Weights of a small GPT-style language model, trained from scratch on English Wikipedia: normalized queries and keys.
Each number is 128 + 32 x the weight over its row's rms, rounded and kept within 0 to 255. Layers, rows and columns count from 0. Numbers have three digits each. The size before them is the row's rms in percent of the matrix's.

# q: layer 7 attention query, 384x384, rms 0.109, rows 32-63, columns 96-143
# k: layer 7 attention key, 384x384, rms 0.109, rows 32-63, columns 96-143
# v: layer 7 attention value, 384x384, rms 0.104, rows 0-27, columns 96-143
# o: layer 7 attention output (transposed), 384x384, rms 0.0997, rows 0-27, columns 96-143
q32 104:115156088148198160102166195098176201160134118097115075125135131096147165122140112128135139089054075181170094196128135106180149106117115125158101
k32 110:100156117158106163084147209117159167124128172129146153156111160145131199119152150119126113132086079126160116139054192119203159149116112163115179
q33 108:150138087145152066160139115121106138126052189136155093118072142132180153115137159087169078129117145087132130064088115095112113159147096160201130
k33 102:128134119112152097070174114226142107119120120118086073121115159133226169099118160102131126115111078148139127072048182146139131167154127106176153
q34 101:163088131053151060098130106121111091131160133143135112181137164131152121140128097072151119152079184123094112175133124153137130139200145150179118
k34 105:094156156096114051184170109159121151135129147126140142180180140100107061141162135126127105122064165136065127211131094130147114142127141111184127
q35 105:116101110053134144137132135146126103044149123132174116104111092143184103161174155090093156155130143109151094078093174139112060172105146179148139
k35 106:114129079094060151093200119171142108079144137178149121113076113142150196140099148118116098147131157130118059111058196182137116156122178145164130
q36 091:177107164132144141169113118106148117097101148156160114118097177150150124118152159134136147146106142122110153136121110088189195110128133101148104
k36 104:113133134102195154132175153131169178151135135126077117131112137152142145146105119137108113123106146105074135190119168172216124060119168106123132
q37 104:036108115107186103098146136105078094106129147142108109175150158140105110104127124149117116100121174090121053077094075149102123120150122121133113
k37 108:084099127194073120094190123093125063122138153081094106094156152131099184053138140105120150151115155150114095072129119105125133122160095131102114
q38 103:134107118185184137134093091127182208092118120182153075096158178175153167157127148165109117136161147142150101173144080148123141065159113104022092
k38 107:190118105167131066201090067132132170064146101154185095098115164149139102121142138186122147152195162083175133144192103136107128075161124123076075
q39 111:138065100087161142123100146130071137186095165120095129141121123165069123163149114150177080187177129123128130108170104076145162127107118130138134
k39 116:149092061105165118062112154118136200105107129125070112133089175169104121134163096142152182104153169120121161159158120088166104125178146089123117
q40 099:183106102175135108135145124147072143087116128148189162127137091124111131139110121177125144146114129114195150078172113167132149184184105141132103
k40 110:151159118106108089155113088155117112103125141182152128121127144083116100189141107151129118085082165136221086083090138199160107185152130090165141
q41 111:135134130118129147063168105139139127177102142124106162124094139222083108141114096175141119114116161139096152170165134166082121099128074118040207
k41 109:136097127149082112194138086108134142119105145105076114186137149175158130115154092140118139090118178077084174197121142142074169101116093110091129
q42 104:154183122106148119109071116141123102115122177108155139049163079156165123147090107096087133118113107181125160085175159126138193086095118147178102
k42 107:144168168106176121110140100150169064124155147123136141095120106191180114137057115131141137150129078144130156097140135121108147106152106089185084
q43 098:183146154137103127131104081148049130178121119116206067085129096132114142116189158121152061151139118187146111124155108123186175126126132124153145
k43 099:168127157128159059161114116120119133168129149139088078106120119126164073118164150132095077147081080166093150137144127108134092134180117074109126
q44 102:131166135093142119187146098111199177107129127105146165148095091195068152171104107122099158101076130141127118171154071149085176117158143104116079
k44 100:139187147116139093091129113139174173098144123141164198154154126131099125204113106095121096136114120097169130146147076170130095117106084141090107
q45 101:195117112093137122145109192177101120144155108090100144084157098157085162153152104115110099144182118094106131111188126163078172142110115168098144
k45 107:117138071121136115156123115171144152159082121075078142079173151126094094143116125115171126125183131170119105143153173148158150139095107144088105
q46 099:142124039158149120179167090178115162188120134158104127094110122167064100087137149130171095124176155144088128108127130126065155143120132124123106
k46 098:149159042152136148079151081176133145195104129118094155090094142163084147116113097151145104069192166157086131126132158143145194154168147155126146
q47 105:115108107137132125138121107114085166094168117136137138161147035069170142134121123096088126118066120116124127204089119148160132130119104153099120
k47 105:118120157101111141173100085097070113116161116099100126152115058115140181089157090095153089145118126073152092162134090157151106184119134169121135
q48 100:158091062096068124133098089093142175143079146142108108136185130084138106119098107157103172152145175142131147065101029134099147111103096122098167
k48 104:140182088035105175097124111151145107116154123115101093118135144136119148104107136183059138137147145117158189095137089137166153125104112119177156
q49 096:165184147085183091163130204153135082085155080192181179138126162123202118090068124155164121140139168136169136099087118100100057095128067127055130
k49 098:145144172189137050230096111114120105124174073168189121133189078122168131100067112190125103133127187135113124170063117137088136087144123122092103
q50 102:096148120096132076106129190079107120143111128123140152140163141110148131124105162087120090184120123114106102099188199138134157146128161172199179
k50 097:097095168120140071086130153073156134148170148148069110126160081085091127153155161082173144130079100071093100109171141167170093145088199157179120
q51 098:108173166165162151143127047143123109155158141132140061132110088079143127117172129127092097142124122167152095082111141149112152120130120145113120
k51 106:141106157109169118112104101138098081125092175158136107122166160124141094119128069148100072152115106151160137103155144090099117144117127079113158
q52 102:157129128136152124109121110094081081108126127087168102130079145104139131116143137086118164126120110090122123082131131094144163132136174183203094
k52 105:073172119147179064177180090091212096155144163171156109139121130115142095163122068101150155168099096131090085091089080108158130193130138128175085
q53 108:166141177117125134117098160101076108139128157120133150081157121131130071124149075113108110070146221091090100129140149142095152138112135175131163
k53 109:137120142084133101111091081080162120158155149110082143171177159096125092150074098125145117083151165044084084126098158130082156119116220189127127
q54 104:090124085072088133160151162153106096139084131147135149146076152096124093212113112115085110095154161144147139161102168188107124149053131201108117
k54 094:122100086086097172083129131124085113138120132123098116130160105091197150112193124143069118094209154090155109170081179121095132147098110151165132
q55 108:157176140104125083129110162111112127134156096163113106111172165140121087099105154169113192137078035140155150118137176140136131129100178109110126
k55 106:144138117091119139089127135139101151156154108174138109114114171118116076161101136170160139063114079084122165113099104196139186080136152110097083
q56 120:169133200180099119111087103091143165174151144107117143138107066119091090089184120148157112148147151081188151043141089136102134123187119069189125
k56 114:156146160139131127160130144087154136133162173128119136139113135086120100076080105090160116164102134120129142100140142108114114144162152051156129
q57 106:091131126150134106185161086132148153151146154095185106088168155082127116096148144136158134144127091119197122098179126111151113154162092098150045
k57 099:194151110127155126160122129136126093142117162110150143089111132095113124116078150131154077082156096148105107083149124174130104146185141083120054
q58 098:148134169114131148128104103151120160130145127116118074114123080135195169079153175118143177128135130112115136131105099098159178114147192095137111
k58 096:151220130143110112114149100175178173136122087136096152165117119072216130102107164175170114186128088132158120120112071143205128107162175116162115
q59 100:111143151110117132150156072138142176164097155143159081118120168122110153114180166145147111106153132112159111126149122181101216133136125109157111
k59 112:162171103113138097103131094133151135166085152172152084135126161114154098150144120160175126088131127142155130090134138142122129164147105064156098
q60 101:122128149164113143064117050116103111226129108137172105151118101066149117098143156120156128137134137093115176106092102111124141133079160136177142
k60 093:109135127149160087177128082059161106204150164172118119136078112102109121136164092141146063139092102072061123112132132117103084144173143126139149
q61 098:123095150119102134157108098172140111058137153139128161123102157177140159122104180133126194113130154093151176110108118124114094125115142128181125
k61 094:137163113084098178114092135150117144062158141145092153143129148193121180143124078207084122117126168076164162152127080150093126134136125116111139
q62 098:140100129128137122098168123062143139118130134158115185168100135160138153188083116144113171128106160073097088125153176155065154122139121143183137
k62 108:103098087179120118082133168085141177119130134144111144147117137133128104195122125123101151043075168076136089119109180109131091135094115116146163
q63 108:123137106101183125095229095105055130080126106214116054189144095127094101129124121172131087173074123147116108102132146114092141103168078171147151
k63 110:124085092145066050079153097107094112090095127156120124134121162117115149083140087183137153149089151141157165159148185069144127150114093149126111
v0 103:170138160093145144187099098142113110099219130131157134072075116151115103133086145128092168123140195174145151182077184150139095130122144163092107
o0 100:106143149119142114108085198067142171105097171096108102120177074111133124073164080129106160161121092160096170152117125122039098143139138077160115
v1 104:116114133115086078131115053124150139074123128107147110150151120154151158134157108145110144181123104116135101142144109197116144152066097102073155
o1 106:178114148108105129097135123124160113156148125198110168058162164087125096114177106170182148058109122122101151131161099126124086210179123113163142
v2 098:058145135110150080106164080115132157138149125124157136157061210131136104150136147114152162090112135128127146137107117140136113120218153117120064
o2 098:100099095101147118140073100101092123127083153108069135147112078139118082255157074123168171107132117120104095155158075120148075128106071168120160
v3 104:098143135171104156146090140134143157136127115136134136113115131144115131112111106111114173128137170140180134181155164114201128099107196162124084
o3 104:133139101121134100152145186178094116171133147091098167099118172148104055033182131128111108116125139187140106042140134073155191137164115115159107
v4 107:172150129113219097147115086127140111151112108085163097112065133134100188132116135126150153114128155181091145168125139084095145116131123117099124
o4 110:124097180122112145120077108115152088140096154123100109115171162170129079233149131104161141099106113135141124050099127095144148111160220130157150
v5 103:144117154130162104127100165115114133156148144086173117124096171128153150111137181192167123088100124142094127137138201104091123151082084138166096
o5 107:156128131069084152136177095175132140109091130113183173128145149064166071127146112100128117080104168141120130103106165187154121140124122102124153
v6 097:153123138113169103132131159110145146165122129114103117164160169101104073136160134127145095115135179112078116130152190096083144147054125170129110
o6 106:151113125191115141152144109186104136120128175115150138083086176163125145144089137119110150148140124157144120147101107101133177114113153058086069
v7 106:143145102149101115106169137179162146160079108102124098123108128142167097115136095091143129193132178114129136109152134145117140130129177044113080
o7 101:110127168120117121135101136043070107087138160098108139130104155110175118123114129124171052075146123212110073140134132111206139139103126136146174
v8 098:147098152141095162075172127103154130120153096136098059146101100116085203119143132129122123168129119147111116106126173136121183095076153093130103
o8 100:127144118126133117179097139114099162121060093135155105123177162135175138084174161126154056124121113143153163102069101121144085147073078155093155
v9 095:117179085138142097148148073110130121109132115113109119135157148154126114125109070141177151109111172137149118089132130101046069132147206166098080
o9 103:101131076162101107156135109127160101175149089093162128136116144120072111119180153080096132159051148143137158079166122138122158136066125175116100
v10 102:136106138158143088104106066111106112101114121134141153118118152133138153110131138182119168113187172144171125099119147103148054121076141157105071
o10 101:114114190129086129169139152118139131157148142149156105161117104099087080153142127117144135139078181116114115113141104090129180156140137092135207
v11 102:080165149073146139137062075110178117120144142113105134144159114082154121105060099107097159069140138160122153149114167108118125108146115084115127
o11 102:108129110174131127124167150072074120176114119122029117135123120117140136134129118138144124140110105187145094141095129138126159156127162122151094
v12 104:135099113140213141125065146110166154148160135135150162109126143133117168145113137109096103081083138178115117091153155143157171130159082116138140
o12 098:117135160113115131136178134156091170087148170094151177125125055160157106133164126104129154096108149046149174060046162120174154113124137113127084
v13 101:102145107135162129137118159120152150133073173139071178091162131119101150133091145086089140080087103161087142155161167076082127121154182063083111
o13 105:213116146134129142157155108080067142144163080129177097193117103115161141103168142112103078148092152138105165120098104158174127130124130127120093
v14 094:093164091101122140061109161116100097163089129115123112043126111162139037138123149136121136071076116147161144150088135078141155099140150144136097
o14 100:164190094122135091125131136132103155102128118118120145129165121165096147191175117114143114144162141104149079215167089125125098108115088155059147
v15 095:092131108114111127128143159135147173121116147088118126087183110089151150126173096172197102149174151075078131089133103164135117106118123134148170
o15 107:139124056109131092134112167143142106136154112168120126112052088144082071150129142134119141105147157134089114147114108085190103145129134130085056
v16 100:101133140090120077146121135112168177149135127112120092136180165124191105134130101057167158146179119133124152129155112151112167120152149058043072
o16 111:157099083148198151068100139088115068200120150167136143137095084107166170139165120136109116120097098137088131085155111125188084119148089126093136
v17 111:170122099181093092069141127135084123167088125107107139101143143120167098117148092141222207163202117116102145116120096167130107107166120091143106
o17 101:100081184137180062164112148174138101139141112067124129162137178139041130084151154189110096119098137150154138090143150119183157142162162131161121
v18 104:160162148121163121111100235152106128172127132162126140115110072105141084130170129148124103076117127134148100139147169150051075163147129164130119
o18 098:112109091170100125188121095134033141109129179188159115166089135130102154225093092154128169140141081094123140187067129093145048126129116127091094
v19 098:112104127125072059130146106118074129146052105100143119128126117162101192127079137147183158147178088094093158049175135153146139086104178115149065
o19 107:145134105126140114070099143119126150164144109129107112203124076162139134165183137182164090136150212149151174170115109105071118119201119130207132
v20 102:128114095135160144051120166096184109129103105158107134100120150124064155137137173102101069096062109142123104111132155163136142103078144123134158
o20 105:174166144099116121215173063165120123120125152128136154119077130173161205089112157098133167204126163148129063110126132130111134128129104176149138
v21 104:143149111111135084101163172112155138135150139155087189146166095189083177156069139127171133147018092150099128062126124141121134136124083102073195
o21 105:115125101172122155128094138150131144074077113163099131104110091099176159122076112100074097120075143119131093157142159087177135120145159127132090
v22 097:145101132140101112142135177099064114168151149137094134150125057145109196131132130129108105139079089116169102143120077106132138129122134131133139
o22 098:154172115105151151142095113167092087157139082148144065151118104116071116120128139164076187117136143096106126227179101148167090157212173136093156
v23 102:114108121147067139123109180103107213094155134099198196157170147102124148150162131159129100159129136089112174129098163123147109122120084151159161
o23 104:089127157174124058162140039109160133154085132144134095113078126096098133166106115169170135150154125191108172121099160137152080091151108065155129
v24 098:117090102113168160123167120106134084152082128152100151164148096137127147145097137135117135138095115139112173065063073140116064154133144129139118
o24 105:152147125168096129095145126137142100116128111154160064157155176172165102235170077152117098105073105103093114155191157146092077119156181128125170
v25 102:089134150118124116125168058115055150146149108131149100160173132124134163127158122091180143134107088115193132123137063181102191112121138188142091
o25 105:102147104119160099122090169122122116182120092097092085147114092154149118119096145108116071118145153102073110037188155133099125158147119119166107
v26 098:107039128141162085146143089117133039115163155123170146101155149190133062137138136134113093148155103120078145132134136108084158163123110095106184
o26 106:161162157188145123140103145166145170124127152101092099073117134072129140214159126138135165142139111090079082135081156070098118127193087131185133
v27 103:083111089096126163102100244134127116148090121137070151058146145171137113123130177112154108072195186165104185153126099022101095157068094158145126
o27 107:130170138175140108086139127140140121147085118149182153094078083153113162175119158101090112213094157121086133168136193171113154115116114175144120